Weights of a small transformer language model.
Architecture: biases, attention and MLP in parallel.
Training: a variant of SOAP for these matrices, 388M tokens.
Each number is 50 + 12 x the weight over its row's rms, rounded and kept within 0 to 99. Layers, rows and columns count from 0. The size before them is the row's rms in percent of the matrix's.

# down: layer 19 MLP down (transposed), 1536x384, rms 0.126, rows 251-303, columns 0-63
# up: layer 19 MLP up, 1536x384, rms 0.115, rows 252-303, columns 0-63
down251 106:34 23 50 59 26 63 36 49 26 52 38 54 43 36 31 53 37 55 44 43 56 54 55 67 39 42 38 26 60 59 24 46 60 41 47 43 56 53 47 60 62 51 57 47 50 40 43 45 44 42 48 35 51 38 46 30 49 66 40 49 45 47 55 35
up252 097:49 25 60 60 53 51 33 50 65 31 69 35 60 36 54 45 67 47 62 58 49 49 64 44 48 61 43 38 30 58 46 45 29 65 39 55 50 49 20 49 61 70 41 38 41 52 48 60 69 51 59 51 49 44 46 40 61 61 48 42 46 50 52 49
down252 095:49 67 43 48 32 40 49 58 55 55 32 62 54 34 53 42 53 46 47 43 59 45 47 33 48 51 55 41 64 44 48 53 51 54 31 50 45 47 54 48 46 45 45 33 55 62 55 50 43 56 46 58 33 44 39 63 43 59 56 68 55 57 36 61
up253 089:52 52 54 42 53 59 54 36 62 66 60 45 27 65 64 43 49 62 45 54 56 36 43 42 62 46 62 36 57 54 53 58 40 55 65 36 50 47 59 55 41 53 41 40 39 56 34 38 25 47 37 50 50 61 42 35 59 42 47 65 76 22 33 38
down253 094:33 56 40 57 53 53 28 53 68 41 33 45 45 54 43 58 44 56 53 46 64 44 57 65 38 40 58 53 32 51 56 33 60 47 67 48 49 35 66 43 41 62 47 52 20 67 18 68 52 74 42 52 41 43 58 66 39 56 48 54 53 30 50 47
up254 108:48 45 36 40 48 57 37 38 46 41 41 45 61 60 29 34 51 58 33 34 45 44 61 49 68 44 48 52 51 51 65 25 48 67 48 55 54 59 54 40 57 53 46 31 58 38 56 44 31 45 53 65 45 44 71 36 47 41 71 66 42 53 50 58
down254 106:40 51 54 50 38 36 47 29 47 42 52 55 56 35 43 28 38 52 57 42 56 34 46 44 39 42 36 55 49 35 39 36 54 45 41 53 53 14 44 51 25 42 67 57 52 58 36 38 62 75 47 35 47 43 53 45 53 31 67 58 52 72 45 31
up255 102:46 27 42 38 35 43 34 39 87 55 36 40 64 59 52 45 63 59 52 60 48 38 53 47 51 50 20 58 26 32 65 38 45 61 54 56 51 44 53 35 38 38 30 38 42 54 82 46 64 61 60 40 70 65 46 56 52 50 48 53 60 59 57 55
down255 083:40 62 52 32 53 57 66 49 53 69 56 49 48 30 44 45 54 65 42 46 75 53 46 56 38 61 37 67 62 38 58 55 70 64 46 49 36 66 32 23 65 63 81 70 69 44 45 70 46 58 48 58 79 58 44 54 47 22 60 53 29 38 43 44
up256 107:57 72 51 50 53 37 45 58 55 45 46 48 48 47 49 69 30 66 40 68 43 63 44 54 51 53 55 43 51 41 45 51 52 62 44 52 51 64 47 66 21 30 38 44 55 59 63 33 50 42 45 45 39 39 46 53 68 54 38 56 48 44 49 62
down256 096:71 57 50 51 53 42 46 60 39 40 39 21 33 58 31 68 51 61 53 41 45 62 50 45 59 37 58 54 41 33 51 59 60 48 45 53 65 54 61 31 33 48 34 46 44 38 71 44 30 31 31 43 24 60 40 47 57 63 29 49 40 52 47 58
up257 105:60 46 59 46 67 59 41 46 53 54 42 52 46 56 63 57 43 68 47 56 50 66 62 50 59 36 60 58 38 45 43 64 64 49 48 52 54 56 45 21 57 30 51 50 43 36 74 53 55 56 35 62 79 45 59 48 45 42 34 75 49 47 45 40
down257 097:73 50 50 41 31 78 54 49 46 29 55 58 66 61 55 55 43 52 60 38 49 40 54 52 68 39 55 28 57 52 58 49 64 48 71 53 51 50 43 00 55 39 42 46 60 55 38 40 58 27 53 62 86 31 40 42 49 45 48 50 54 40 75 64
up258 102:62 72 39 51 63 61 33 65 53 41 52 48 63 40 52 43 40 55 52 58 53 42 44 62 68 46 54 52 69 44 77 66 74 53 53 27 39 60 54 52 60 41 43 37 59 49 54 33 54 71 56 46 70 63 49 54 32 62 52 57 49 47 19 47
down258 109:51 38 30 47 53 39 20 55 51 47 29 53 51 40 32 49 25 54 58 35 57 51 52 31 60 32 43 72 56 57 45 55 54 49 43 24 67 44 53 58 22 79 39 37 30 40 43 43 38 63 66 53 35 41 68 32 38 53 46 55 25 52 42 43
up259 097:73 22 65 65 67 63 40 43 41 45 21 44 58 24 48 53 59 58 55 40 38 42 44 60 61 64 48 69 27 50 55 27 73 58 35 52 50 36 30 72 51 62 53 41 40 51 32 24 49 52 50 53 37 74 71 59 44 43 43 64 31 42 60 30
down259 098:77 52 49 58 56 25 48 51 37 55 76 68 54 55 42 59 52 44 69 53 54 45 36 22 35 51 53 34 48 30 55 75 42 53 52 29 54 37 37 52 45 21 41 61 39 51 58 46 54 51 47 58 34 48 49 35 41 57 58 43 46 54 37 66
up260 096:42 49 49 56 57 24 67 44 51 43 58 77 61 48 72 66 50 54 70 46 40 42 48 54 68 42 67 48 48 58 44 70 53 52 52 46 13 68 52 49 56 50 76 70 55 56 48 51 46 49 50 51 54 56 54 34 57 62 43 62 37 53 51 64
down260 105:49 53 42 55 36 47 63 53 51 55 48 41 44 53 72 34 63 55 52 37 58 47 50 52 59 46 46 49 37 25 44 46 54 59 57 68 48 47 55 42 69 56 41 50 26 68 37 31 36 46 38 57 34 44 42 56 40 49 29 34 51 50 62 58
up261 113:46 29 60 59 33 33 47 72 38 36 31 27 55 40 61 40 46 71 38 63 42 28 42 39 67 36 52 73 53 45 38 31 48 48 52 46 52 42 29 43 72 35 45 47 59 58 36 54 37 64 51 44 48 52 53 40 53 50 41 67 50 66 51 51
down261 108:44 60 50 49 57 26 53 38 44 45 34 47 52 48 67 21 44 36 55 42 20 44 54 54 37 69 39 51 41 58 36 37 65 38 43 44 71 46 47 54 60 53 25 48 54 71 33 44 45 43 41 42 60 31 38 60 41 65 21 52 56 56 70 55
up262 092:35 50 43 52 43 71 60 37 63 48 53 46 54 52 51 50 58 58 64 45 32 30 48 51 42 57 59 40 57 54 40 57 56 49 43 62 52 43 59 45 46 39 49 63 56 60 68 47 32 44 40 43 36 34 69 39 33 60 65 69 57 39 50 53
down262 100:50 52 53 43 35 50 47 40 27 55 39 59 53 60 32 47 32 39 47 61 44 54 48 56 52 25 66 59 59 65 51 40 47 61 51 39 75 56 35 65 60 41 45 70 42 60 72 49 72 39 52 47 58 68 57 35 54 48 60 49 53 38 50 22
up263 092:50 67 43 73 40 38 41 72 58 40 56 53 42 29 50 48 68 64 32 49 53 47 61 44 52 49 55 46 34 16 52 43 33 53 53 49 48 60 54 55 55 56 46 35 47 50 54 60 33 51 55 55 29 59 60 54 69 30 45 26 44 47 36 73
down263 093:58 47 38 50 63 39 58 49 45 54 22 43 45 46 67 47 62 36 47 41 41 56 60 52 48 29 71 62 51 55 43 37 46 44 40 48 64 26 62 36 59 59 43 48 61 63 44 44 52 66 59 65 46 54 55 41 37 46 46 48 39 52 57 65
up264 099:50 52 45 41 60 62 63 69 39 43 39 44 58 43 35 44 51 47 71 56 41 33 30 43 63 75 28 39 32 51 48 51 37 52 61 67 56 46 50 39 37 65 53 24 46 30 37 42 60 48 58 35 50 56 65 56 32 26 49 56 69 66 51 62
down264 100:60 50 44 25 79 46 39 59 45 47 49 46 47 50 59 28 52 47 54 50 42 26 55 62 55 42 61 48 58 51 52 54 40 41 60 33 36 46 44 32 72 64 41 56 36 49 51 48 57 50 57 66 57 49 48 49 62 56 47 61 55 43 41 57
up265 094:64 54 62 61 49 33 66 37 50 35 48 51 64 42 81 43 49 32 47 58 56 38 48 44 52 63 30 63 53 73 51 52 47 49 40 48 69 54 53 46 52 66 57 48 51 50 36 58 48 33 58 42 46 68 47 60 35 22 37 40 60 51 40 69
down265 102:36 46 51 48 40 36 18 33 39 43 60 59 64 32 61 58 55 34 32 60 41 47 36 32 44 46 38 45 63 67 42 40 54 14 72 25 40 44 58 47 40 48 29 39 48 53 56 55 63 56 34 61 36 54 48 42 55 37 50 53 50 49 64 51
up266 107:47 55 23 45 31 38 72 42 48 53 55 20 44 49 62 69 43 41 45 59 17 47 46 46 59 56 65 53 65 35 63 55 50 52 64 50 37 49 66 36 44 65 58 61 54 52 55 57 50 51 37 44 36 35 60 39 37 51 41 53 54 61 54 51
down266 092:75 48 68 36 26 43 50 58 72 41 57 52 39 56 47 36 50 57 71 50 59 59 35 63 60 48 62 67 52 57 43 55 70 43 46 73 49 77 27 61 63 35 41 80 52 40 57 58 49 42 38 39 60 35 52 75 47 41 48 58 40 47 73 67
up267 095:43 46 61 37 35 62 51 48 31 48 71 43 70 42 58 40 47 42 38 68 28 53 49 77 39 47 64 67 26 60 71 54 24 58 75 38 56 57 50 43 54 37 47 34 29 58 49 50 31 32 43 44 36 33 33 43 46 23 28 56 61 60 31 58
down267 096:50 45 36 52 56 61 55 33 46 48 43 62 48 61 65 43 56 30 36 52 37 28 38 66 42 43 59 66 35 34 30 34 52 52 50 38 33 44 47 56 50 49 41 58 48 68 56 37 70 56 55 51 38 24 32 65 61 66 37 27 57 42 36 35
up268 108:48 65 62 43 42 51 19 44 44 65 54 50 43 41 26 47 51 33 38 54 58 67 46 30 83 49 53 50 69 45 57 63 63 60 45 63 57 61 48 76 49 71 50 50 51 48 56 44 48 32 52 39 30 44 50 63 51 52 30 53 62 70 63 40
down268 092:49 51 62 48 52 51 32 36 42 46 46 62 63 71 51 55 54 49 41 51 57 53 47 72 41 43 46 42 59 55 59 48 45 37 38 53 37 56 48 32 57 35 29 48 36 60 46 57 44 41 48 43 67 50 46 58 55 67 42 51 34 60 42 63
up269 107:53 48 40 29 46 50 43 72 64 44 59 39 25 38 74 29 64 60 56 66 54 46 77 44 53 58 37 52 63 61 48 43 66 49 59 57 41 36 46 47 56 64 30 75 77 54 48 67 42 30 40 50 38 53 74 75 48 58 48 48 37 33 66 62
down269 099:57 71 42 34 40 62 50 48 56 65 67 49 89 77 73 43 51 40 60 60 64 55 51 44 45 45 28 55 37 49 34 65 42 57 33 58 45 51 28 49 41 51 36 53 63 48 59 67 33 32 72 70 60 34 37 35 37 52 49 54 44 51 50 57
up270 098:52 38 48 72 51 73 65 51 41 56 32 51 65 48 42 58 28 59 73 34 46 57 61 63 69 46 42 35 35 56 41 47 55 57 36 52 36 52 54 52 51 61 53 60 43 47 47 54 55 48 64 54 46 42 54 76 50 39 28 40 43 57 61 30
down270 106:47 46 53 58 40 43 69 44 57 41 34 36 37 83 40 51 46 64 68 60 39 60 57 58 46 42 52 58 30 35 24 46 54 42 38 46 50 51 38 38 47 38 56 45 53 44 58 61 45 50 68 42 63 53 33 58 38 48 63 54 59 50 55 39
up271 110:63 77 36 32 73 62 33 40 37 48 51 42 44 54 69 53 31 48 38 41 39 49 54 38 31 59 41 56 51 43 69 43 54 33 46 66 36 37 42 53 47 63 52 61 41 37 55 43 71 42 57 49 62 44 28 35 41 54 62 41 30 50 39 58
down271 094:34 28 43 41 37 52 43 50 29 50 51 52 48 38 38 58 38 28 40 42 41 36 35 43 55 23 57 47 46 30 63 60 43 39 43 32 50 55 50 49 58 66 65 43 64 35 61 41 26 54 50 42 67 25 59 42 54 60 39 48 52 56 59 47
up272 103:52 54 40 49 34 51 39 39 58 68 37 60 69 56 27 49 78 65 43 44 49 55 65 45 59 56 39 68 49 58 52 30 51 45 31 62 56 57 44 41 56 56 68 51 52 64 44 50 32 57 59 34 36 44 68 45 40 58 59 49 63 63 51 43
down272 100:31 34 54 55 45 51 46 46 48 65 34 49 48 38 62 32 29 55 54 42 41 51 36 47 58 48 55 41 46 40 59 63 42 42 43 46 39 51 45 74 47 36 33 53 70 55 65 36 53 29 53 70 43 46 64 65 44 31 53 58 28 62 55 40
up273 099:52 53 55 65 38 51 31 52 42 50 55 52 27 65 55 55 46 54 46 63 34 65 73 56 53 49 55 47 65 40 63 39 46 52 58 52 46 42 36 43 59 63 59 45 32 53 83 57 47 72 48 57 47 50 48 31 39 43 55 39 59 27 54 43
down273 103:47 36 43 52 62 65 40 40 64 57 41 52 43 38 36 34 54 62 54 58 58 59 42 28 27 42 46 48 55 39 51 44 65 44 41 28 32 68 57 45 55 49 51 49 65 58 61 47 41 47 57 44 48 41 53 33 59 56 60 42 55 48 54 39
up274 096:45 59 38 74 66 65 36 51 36 31 62 42 48 80 53 55 46 51 53 70 60 55 51 57 69 39 34 60 45 57 42 65 62 58 81 47 31 51 63 45 52 80 36 55 56 44 40 55 50 62 55 43 42 43 53 60 48 58 48 70 40 51 55 26
down274 099:56 53 57 57 59 57 38 60 61 47 44 42 62 33 39 51 45 64 68 48 45 50 52 37 65 59 58 34 47 61 60 53 49 32 43 51 57 38 59 46 44 55 54 72 53 31 49 59 63 25 59 59 36 37 47 26 49 69 47 27 49 25 69 67
up275 099:49 51 56 44 37 48 55 51 65 54 44 43 55 45 59 58 35 54 54 69 69 68 45 60 55 55 56 40 38 26 59 45 33 53 51 55 77 39 49 66 49 62 34 34 66 58 72 41 49 43 59 50 37 69 53 48 65 62 56 42 58 49 57 24
down275 091:49 26 36 32 50 64 41 61 43 36 44 51 40 49 27 60 77 47 57 42 36 53 47 35 47 48 43 59 45 38 56 62 51 41 50 52 41 38 54 35 55 61 44 43 42 38 53 54 43 52 52 37 41 51 52 52 24 62 40 46 55 51 72 48
up276 091:47 45 39 52 40 62 33 28 40 55 52 39 66 42 33 59 56 50 35 73 58 45 48 54 60 68 64 38 48 34 38 60 33 92 53 69 37 65 42 42 50 40 43 51 48 52 71 33 57 50 61 38 45 59 48 67 49 41 58 53 16 47 63 41
down276 097:30 37 49 36 54 50 33 40 51 35 40 46 64 53 49 49 30 53 60 37 54 46 48 24 55 50 47 49 42 53 65 50 37 61 56 32 52 43 56 38 47 56 36 60 61 33 45 68 51 58 45 39 39 59 63 44 45 39 42 30 58 32 33 40
up277 101:47 34 61 60 66 61 52 36 71 30 64 49 54 68 57 30 71 62 33 39 52 56 54 51 55 66 35 63 68 44 40 42 62 55 46 47 54 19 38 54 50 47 30 57 22 41 52 49 49 53 61 41 39 43 56 30 26 46 62 57 36 48 38 63
down277 107:58 36 49 37 48 61 29 54 31 42 59 46 45 44 34 24 36 55 31 39 39 57 41 31 52 81 41 33 22 45 59 63 38 31 41 57 41 48 50 43 39 65 52 41 57 42 54 43 45 43 46 54 51 57 24 52 57 67 47 49 48 65 47 49
up278 110:32 64 40 43 46 59 64 48 43 40 47 65 42 48 61 39 36 60 60 62 55 63 47 45 55 60 52 64 51 74 66 44 44 58 75 55 69 30 36 45 47 63 30 39 68 39 33 59 66 33 71 55 45 64 51 63 51 52 24 44 45 46 65 41
down278 097:53 49 27 37 73 59 40 63 45 38 62 40 33 54 39 65 70 27 56 29 46 38 52 40 65 41 43 54 56 32 48 78 33 50 26 48 56 52 51 27 59 70 71 61 39 57 34 59 55 54 36 46 54 44 39 31 39 56 55 61 66 55 52 56
up279 098:40 58 48 46 53 49 37 73 43 54 74 52 43 32 45 23 43 59 34 64 33 40 42 45 55 34 57 39 49 43 53 44 62 46 61 37 61 42 44 38 49 64 70 35 48 81 67 43 61 54 51 56 57 56 31 63 51 51 42 61 51 61 57 55
down279 097:60 36 65 61 53 65 53 34 41 65 32 36 40 59 43 77 37 79 49 56 53 39 46 67 56 41 63 55 74 47 54 57 23 48 58 55 56 44 23 50 42 62 63 49 52 26 33 62 49 36 36 43 37 52 53 37 39 70 59 47 40 60 46 39
up280 100:74 69 52 73 38 64 54 75 47 72 39 48 36 56 64 42 38 43 66 59 44 52 51 57 53 58 41 59 65 25 71 44 37 37 51 31 48 53 60 72 50 47 50 38 51 59 40 34 50 28 51 61 64 52 84 53 49 61 69 51 61 42 53 40
down280 101:57 46 31 67 64 55 58 41 48 43 26 59 51 58 47 73 27 27 58 43 39 64 48 68 62 40 51 40 54 51 59 66 45 75 64 24 48 38 55 43 50 43 31 50 50 38 40 51 42 29 27 33 63 55 78 40 48 46 26 43 80 34 33 53
up281 097:46 66 52 40 75 81 55 78 43 36 63 53 58 39 62 69 46 66 40 55 75 48 63 32 49 48 44 31 49 54 35 62 68 58 41 45 56 55 53 64 39 53 45 60 47 27 38 62 70 44 47 36 47 48 45 47 54 40 39 55 43 42 42 46
down281 098:53 39 31 44 50 52 55 35 52 38 53 54 57 47 41 62 44 35 44 42 23 48 27 51 42 46 70 47 37 36 55 48 43 50 57 55 51 48 52 60 39 43 37 52 37 35 36 38 23 40 61 61 41 41 28 37 63 54 70 43 35 47 55 64
up282 102:47 57 18 58 40 47 58 66 44 62 47 42 52 43 37 60 41 47 42 59 43 39 37 56 64 62 51 62 34 16 39 63 47 50 47 50 49 39 44 59 54 47 50 54 55 45 57 41 28 44 62 46 52 65 48 40 45 52 39 45 52 62 48 64
down282 100:64 30 44 56 66 47 39 29 58 38 33 47 58 38 44 50 27 54 72 34 49 50 57 46 46 36 49 46 73 55 47 45 59 41 55 42 53 21 55 41 70 56 52 30 37 65 47 73 54 44 45 41 69 40 38 39 39 51 51 61 72 44 37 35
up283 094:46 51 58 44 30 47 48 50 64 40 48 48 37 38 30 64 62 47 66 53 54 62 44 40 49 47 75 65 50 38 51 52 53 62 57 49 36 61 43 70 36 32 50 57 40 41 40 51 42 37 44 44 63 70 47 61 43 56 52 47 63 38 47 55
down283 098:49 34 61 52 47 44 65 41 59 37 35 34 54 53 57 29 49 39 60 62 56 52 23 30 50 56 34 41 35 41 50 55 61 49 59 29 55 60 57 50 40 43 52 59 40 56 36 51 67 63 42 46 26 54 64 57 33 62 67 45 67 39 44 62
up284 095:54 45 54 39 35 44 67 45 78 42 62 57 53 52 41 86 74 61 58 45 56 54 40 54 65 65 34 31 40 71 67 41 44 50 33 67 49 48 63 23 55 51 64 61 61 48 63 56 51 50 36 47 49 73 49 62 64 58 51 61 51 66 52 50
down284 106:60 40 61 52 35 44 46 49 57 41 55 53 52 61 60 51 59 48 64 42 60 46 55 23 56 57 55 44 66 79 38 54 48 63 37 40 48 43 42 52 46 51 54 43 34 42 52 49 49 28 43 64 43 52 14 36 46 41 60 50 49 47 55 49
up285 099:74 47 39 57 41 51 55 58 48 59 24 59 33 64 10 57 43 39 41 60 80 38 46 73 69 50 51 58 48 48 54 54 44 54 53 62 37 64 65 67 49 37 26 60 34 59 59 35 45 58 42 53 57 45 44 46 55 40 47 51 53 53 40 37
down285 104:65 47 43 48 41 42 34 65 55 30 47 16 55 63 48 74 65 62 53 40 58 39 32 56 27 55 49 44 66 51 38 44 51 80 58 38 49 50 53 40 30 47 30 50 67 40 52 52 28 45 52 39 34 61 44 50 41 47 47 50 55 56 46 49
up286 103:58 42 52 51 52 33 62 72 74 40 64 42 57 36 35 25 69 48 39 66 40 46 63 30 48 61 48 62 48 75 76 47 52 44 77 39 48 47 70 38 59 54 72 49 64 39 57 59 81 63 39 51 29 41 62 54 81 38 70 55 50 43 74 69
down286 107:51 37 56 44 51 47 43 42 39 54 34 50 48 38 42 42 40 50 44 71 34 48 58 41 31 32 43 47 28 52 44 42 55 52 60 46 65 55 63 51 35 45 36 50 31 56 31 34 40 41 58 54 25 48 48 42 53 52 42 57 55 55 46 34
up287 101:50 51 31 42 55 67 52 37 58 63 64 63 55 39 71 43 70 36 50 42 54 55 58 60 51 59 36 54 34 35 57 56 57 43 61 55 55 43 50 56 26 69 91 45 31 35 50 59 68 44 45 49 60 62 42 56 72 25 63 44 46 64 55 76
down287 095:48 42 61 64 63 50 48 55 55 40 44 56 63 71 61 60 48 79 68 49 36 74 54 42 59 54 48 54 48 49 61 34 36 31 36 19 63 52 43 39 62 47 42 52 56 58 37 48 45 31 71 44 72 24 46 66 48 46 38 47 37 35 64 41
up288 104:57 50 45 41 39 47 78 57 57 47 48 40 56 45 44 73 64 65 50 43 81 36 61 43 47 49 46 58 62 59 45 47 50 46 66 61 55 46 34 50 33 53 37 76 60 67 52 42 61 42 52 36 39 56 42 37 64 61 50 65 48 50 55 43
down288 092:50 43 63 59 26 50 21 42 51 60 49 62 55 59 58 41 64 38 48 47 61 25 51 55 31 34 55 47 63 39 50 53 41 48 52 39 62 33 49 52 56 50 49 42 48 51 47 39 53 55 47 49 40 35 60 46 53 59 45 32 39 49 48 39
up289 105:55 44 47 52 53 46 66 49 39 45 69 52 33 41 52 39 44 62 27 59 58 22 34 60 45 47 48 62 31 35 53 64 42 37 50 48 57 56 70 51 52 33 51 39 53 81 46 52 58 35 44 38 47 57 40 45 49 38 55 45 49 56 45 50
down289 087:63 37 57 41 47 37 55 46 42 40 28 52 58 52 24 55 44 49 85 32 52 49 49 49 23 37 61 51 47 48 41 58 55 50 41 37 56 40 42 66 27 56 42 52 56 40 66 54 60 52 63 27 29 43 64 29 52 57 35 36 50 45 49 41
up290 099:39 67 57 52 53 62 61 63 48 76 67 40 48 64 53 41 60 45 35 51 53 46 48 49 59 30 52 35 68 60 48 51 61 68 34 49 55 62 59 76 69 38 29 46 49 72 47 55 59 55 50 64 50 52 54 51 42 46 59 70 52 40 55 55
down290 111:46 68 44 50 48 51 70 51 49 61 37 57 56 65 39 31 28 46 18 59 63 62 63 64 52 42 52 51 66 42 65 60 49 54 43 22 62 62 28 40 53 57 42 54 58 37 39 45 54 58 57 55 40 44 34 41 47 55 55 48 49 67 22 47
up291 096:46 49 55 30 64 40 52 42 53 37 49 52 38 54 47 38 47 54 55 61 54 36 36 50 18 41 73 51 60 50 50 49 70 53 65 60 38 59 55 56 66 40 28 67 41 53 50 56 37 53 31 49 59 48 35 44 42 62 55 61 66 60 53 46
down291 089:47 51 57 55 46 50 63 50 60 46 51 53 64 55 43 62 52 55 40 62 37 62 53 60 57 51 37 66 55 46 64 53 44 61 57 50 65 36 59 57 40 46 44 32 60 45 51 53 33 32 49 37 70 51 42 46 53 45 52 64 58 54 32 44
up292 102:54 54 34 57 33 53 31 39 35 34 33 74 40 46 64 61 41 26 50 42 65 27 47 61 35 46 64 56 52 53 41 54 45 40 41 61 28 33 64 51 72 65 45 41 46 41 23 60 42 48 44 50 57 68 45 64 64 42 39 59 62 55 64 65
down292 100:52 39 19 52 68 46 27 41 14 44 37 56 44 39 51 46 43 20 34 60 75 31 36 20 50 31 56 49 63 60 53 42 40 42 35 51 66 37 39 59 39 51 45 48 30 58 30 46 63 36 53 50 38 45 38 33 48 60 31 38 31 38 59 63
up293 100:36 28 34 62 46 51 67 32 58 69 51 41 97 52 52 46 68 40 34 69 50 61 47 30 63 40 59 52 59 47 58 56 49 48 58 54 61 49 68 52 47 51 41 42 39 52 41 44 50 51 57 47 68 45 45 57 59 40 49 49 55 51 60 53
down293 095:60 48 50 68 38 71 56 44 57 52 26 52 49 54 70 67 59 43 36 40 70 36 62 51 52 51 39 47 59 69 60 52 60 74 48 55 41 47 45 46 54 44 31 53 55 33 58 60 52 35 45 77 51 49 53 54 65 44 20 71 31 50 41 45
up294 100:46 56 38 44 61 47 60 63 65 66 56 50 46 44 51 49 53 39 44 61 35 50 38 61 34 88 29 44 40 50 47 56 41 40 47 50 64 40 73 46 51 72 49 38 44 50 53 50 46 29 31 57 59 48 44 46 54 49 46 56 39 57 62 52
down294 098:36 49 61 51 34 35 43 39 66 65 56 64 56 37 56 58 27 53 48 35 40 52 52 36 57 42 46 51 36 65 50 44 34 55 55 42 41 62 39 45 41 52 55 34 53 29 54 48 57 56 44 66 68 48 61 66 47 20 77 42 56 64 37 51
up295 099:60 43 60 53 67 56 40 56 54 87 46 52 56 52 47 30 55 33 22 36 50 41 54 37 64 58 57 43 43 23 65 49 78 47 42 66 60 66 47 43 56 55 56 42 27 31 58 45 60 40 64 69 54 65 52 50 59 62 50 72 63 67 45 74
down295 093:63 48 37 56 38 13 59 46 62 37 47 51 47 56 32 34 45 37 59 50 28 54 60 51 53 23 67 63 47 59 57 49 43 37 40 47 54 37 64 75 50 48 31 34 67 38 57 60 58 51 60 51 87 39 22 47 38 40 48 52 32 17 47 35
up296 096:60 60 49 46 38 46 32 68 43 46 60 51 48 52 57 39 30 48 34 41 64 57 46 61 58 23 45 57 43 43 46 47 41 31 61 39 12 91 42 44 33 41 55 42 43 49 53 30 51 52 43 39 52 47 57 45 54 47 55 57 47 67 57 36
down296 099:56 38 45 45 23 34 31 88 41 37 58 21 47 38 58 48 51 69 70 51 67 42 49 33 59 60 45 44 48 48 37 45 58 24 53 23 37 30 63 72 54 39 43 44 37 58 57 45 54 51 70 50 45 47 45 60 34 42 53 33 41 30 34 55
up297 097:40 47 50 50 59 62 34 70 52 42 52 52 42 52 60 45 62 39 63 59 51 55 71 59 55 68 62 54 47 50 52 43 41 49 48 25 60 70 44 48 58 33 43 35 41 72 59 49 38 37 42 49 71 49 49 56 04 48 48 60 63 49 41 75
down297 101:54 33 66 69 64 40 51 67 38 34 55 48 66 21 48 42 46 50 49 40 48 15 35 36 37 52 61 34 41 47 48 49 34 46 44 38 47 15 41 60 53 34 45 67 50 32 62 49 49 48 41 55 47 50 50 51 46 58 54 31 58 77 59 58
up298 098:32 46 81 57 69 73 45 53 27 29 42 64 56 22 40 48 45 45 53 53 53 41 41 43 52 28 39 36 21 56 61 37 46 62 47 47 55 52 23 55 62 31 55 58 38 35 67 35 40 45 47 45 59 42 58 49 42 51 57 78 48 48 48 42
down298 096:66 56 42 51 41 63 31 59 28 40 42 57 38 54 49 49 41 34 36 45 51 50 78 43 55 44 53 27 45 58 31 64 63 65 53 70 24 52 44 35 64 57 61 35 62 52 60 49 33 44 39 48 40 38 60 61 48 51 61 47 50 44 51 51
up299 102:59 60 26 67 41 46 46 39 46 16 35 52 62 56 45 48 55 47 42 33 70 46 69 43 30 56 58 44 37 38 33 30 56 55 45 56 66 47 55 38 56 64 43 51 57 62 60 50 43 36 41 32 47 51 57 55 79 43 57 27 38 59 54 43
down299 088:47 42 47 31 36 43 35 35 59 32 47 30 50 59 54 38 29 42 62 43 54 44 49 38 51 31 50 35 68 50 37 50 48 47 64 36 36 43 48 39 44 27 41 54 40 51 42 13 49 48 70 26 43 39 46 45 46 53 22 24 54 57 61 41
up300 096:49 58 48 48 51 48 33 59 38 61 75 54 55 52 36 37 50 58 46 39 58 61 51 39 55 29 64 58 29 70 42 52 44 53 38 58 46 54 35 47 32 60 69 46 37 44 58 62 52 47 37 37 54 44 73 51 40 64 64 33 43 64 43 52
down300 098:49 34 71 42 40 71 42 60 59 39 64 32 49 41 58 39 55 51 51 65 59 43 49 36 51 51 63 63 53 40 73 67 49 45 34 32 46 51 60 45 69 52 40 33 46 60 56 35 48 39 61 56 44 53 21 45 60 56 37 41 38 66 65 56
up301 105:50 67 55 49 30 47 54 66 36 49 52 40 53 46 66 59 62 65 43 81 41 42 58 49 54 48 51 52 42 43 33 43 66 69 50 48 55 40 37 37 35 42 48 53 42 19 42 55 39 59 60 53 44 81 59 61 58 56 60 37 59 53 60 48
down301 092:71 33 49 52 52 68 54 45 59 39 48 56 58 63 49 44 44 41 50 35 44 59 37 41 51 67 49 41 25 42 51 53 41 41 66 47 50 34 40 42 51 60 44 50 35 74 53 30 50 51 57 62 47 53 65 54 65 36 39 50 48 71 57 24
up302 100:32 57 56 54 75 49 55 52 45 64 46 38 68 52 59 35 61 41 33 52 47 40 40 48 30 46 61 58 50 50 46 57 59 57 43 39 63 56 70 58 59 68 39 49 52 45 70 46 27 65 48 50 54 63 58 47 49 50 62 43 37 64 53 41
down302 090:52 45 25 60 52 42 49 55 13 38 48 81 41 52 28 50 40 45 32 41 62 46 38 26 37 51 51 52 32 44 42 44 54 59 42 37 42 29 52 61 51 52 67 57 44 41 50 63 41 24 65 50 44 32 39 42 37 65 54 31 59 62 46 55
up303 093:42 54 40 41 40 55 82 35 37 31 50 44 42 45 64 55 50 51 65 84 51 41 40 50 64 72 61 57 41 64 60 59 64 34 46 32 47 42 34 36 63 32 39 64 39 55 50 43 36 54 42 52 39 35 48 45 57 31 45 59 41 35 43 33
down303 099:42 44 62 46 56 48 44 48 47 60 46 34 35 44 49 46 44 71 48 62 47 62 67 26 42 34 50 56 65 65 53 28 22 21 61 28 59 44 58 46 63 53 54 45 52 48 34 51 40 37 36 28 35 38 70 50 51 42 61 34 42 42 71 36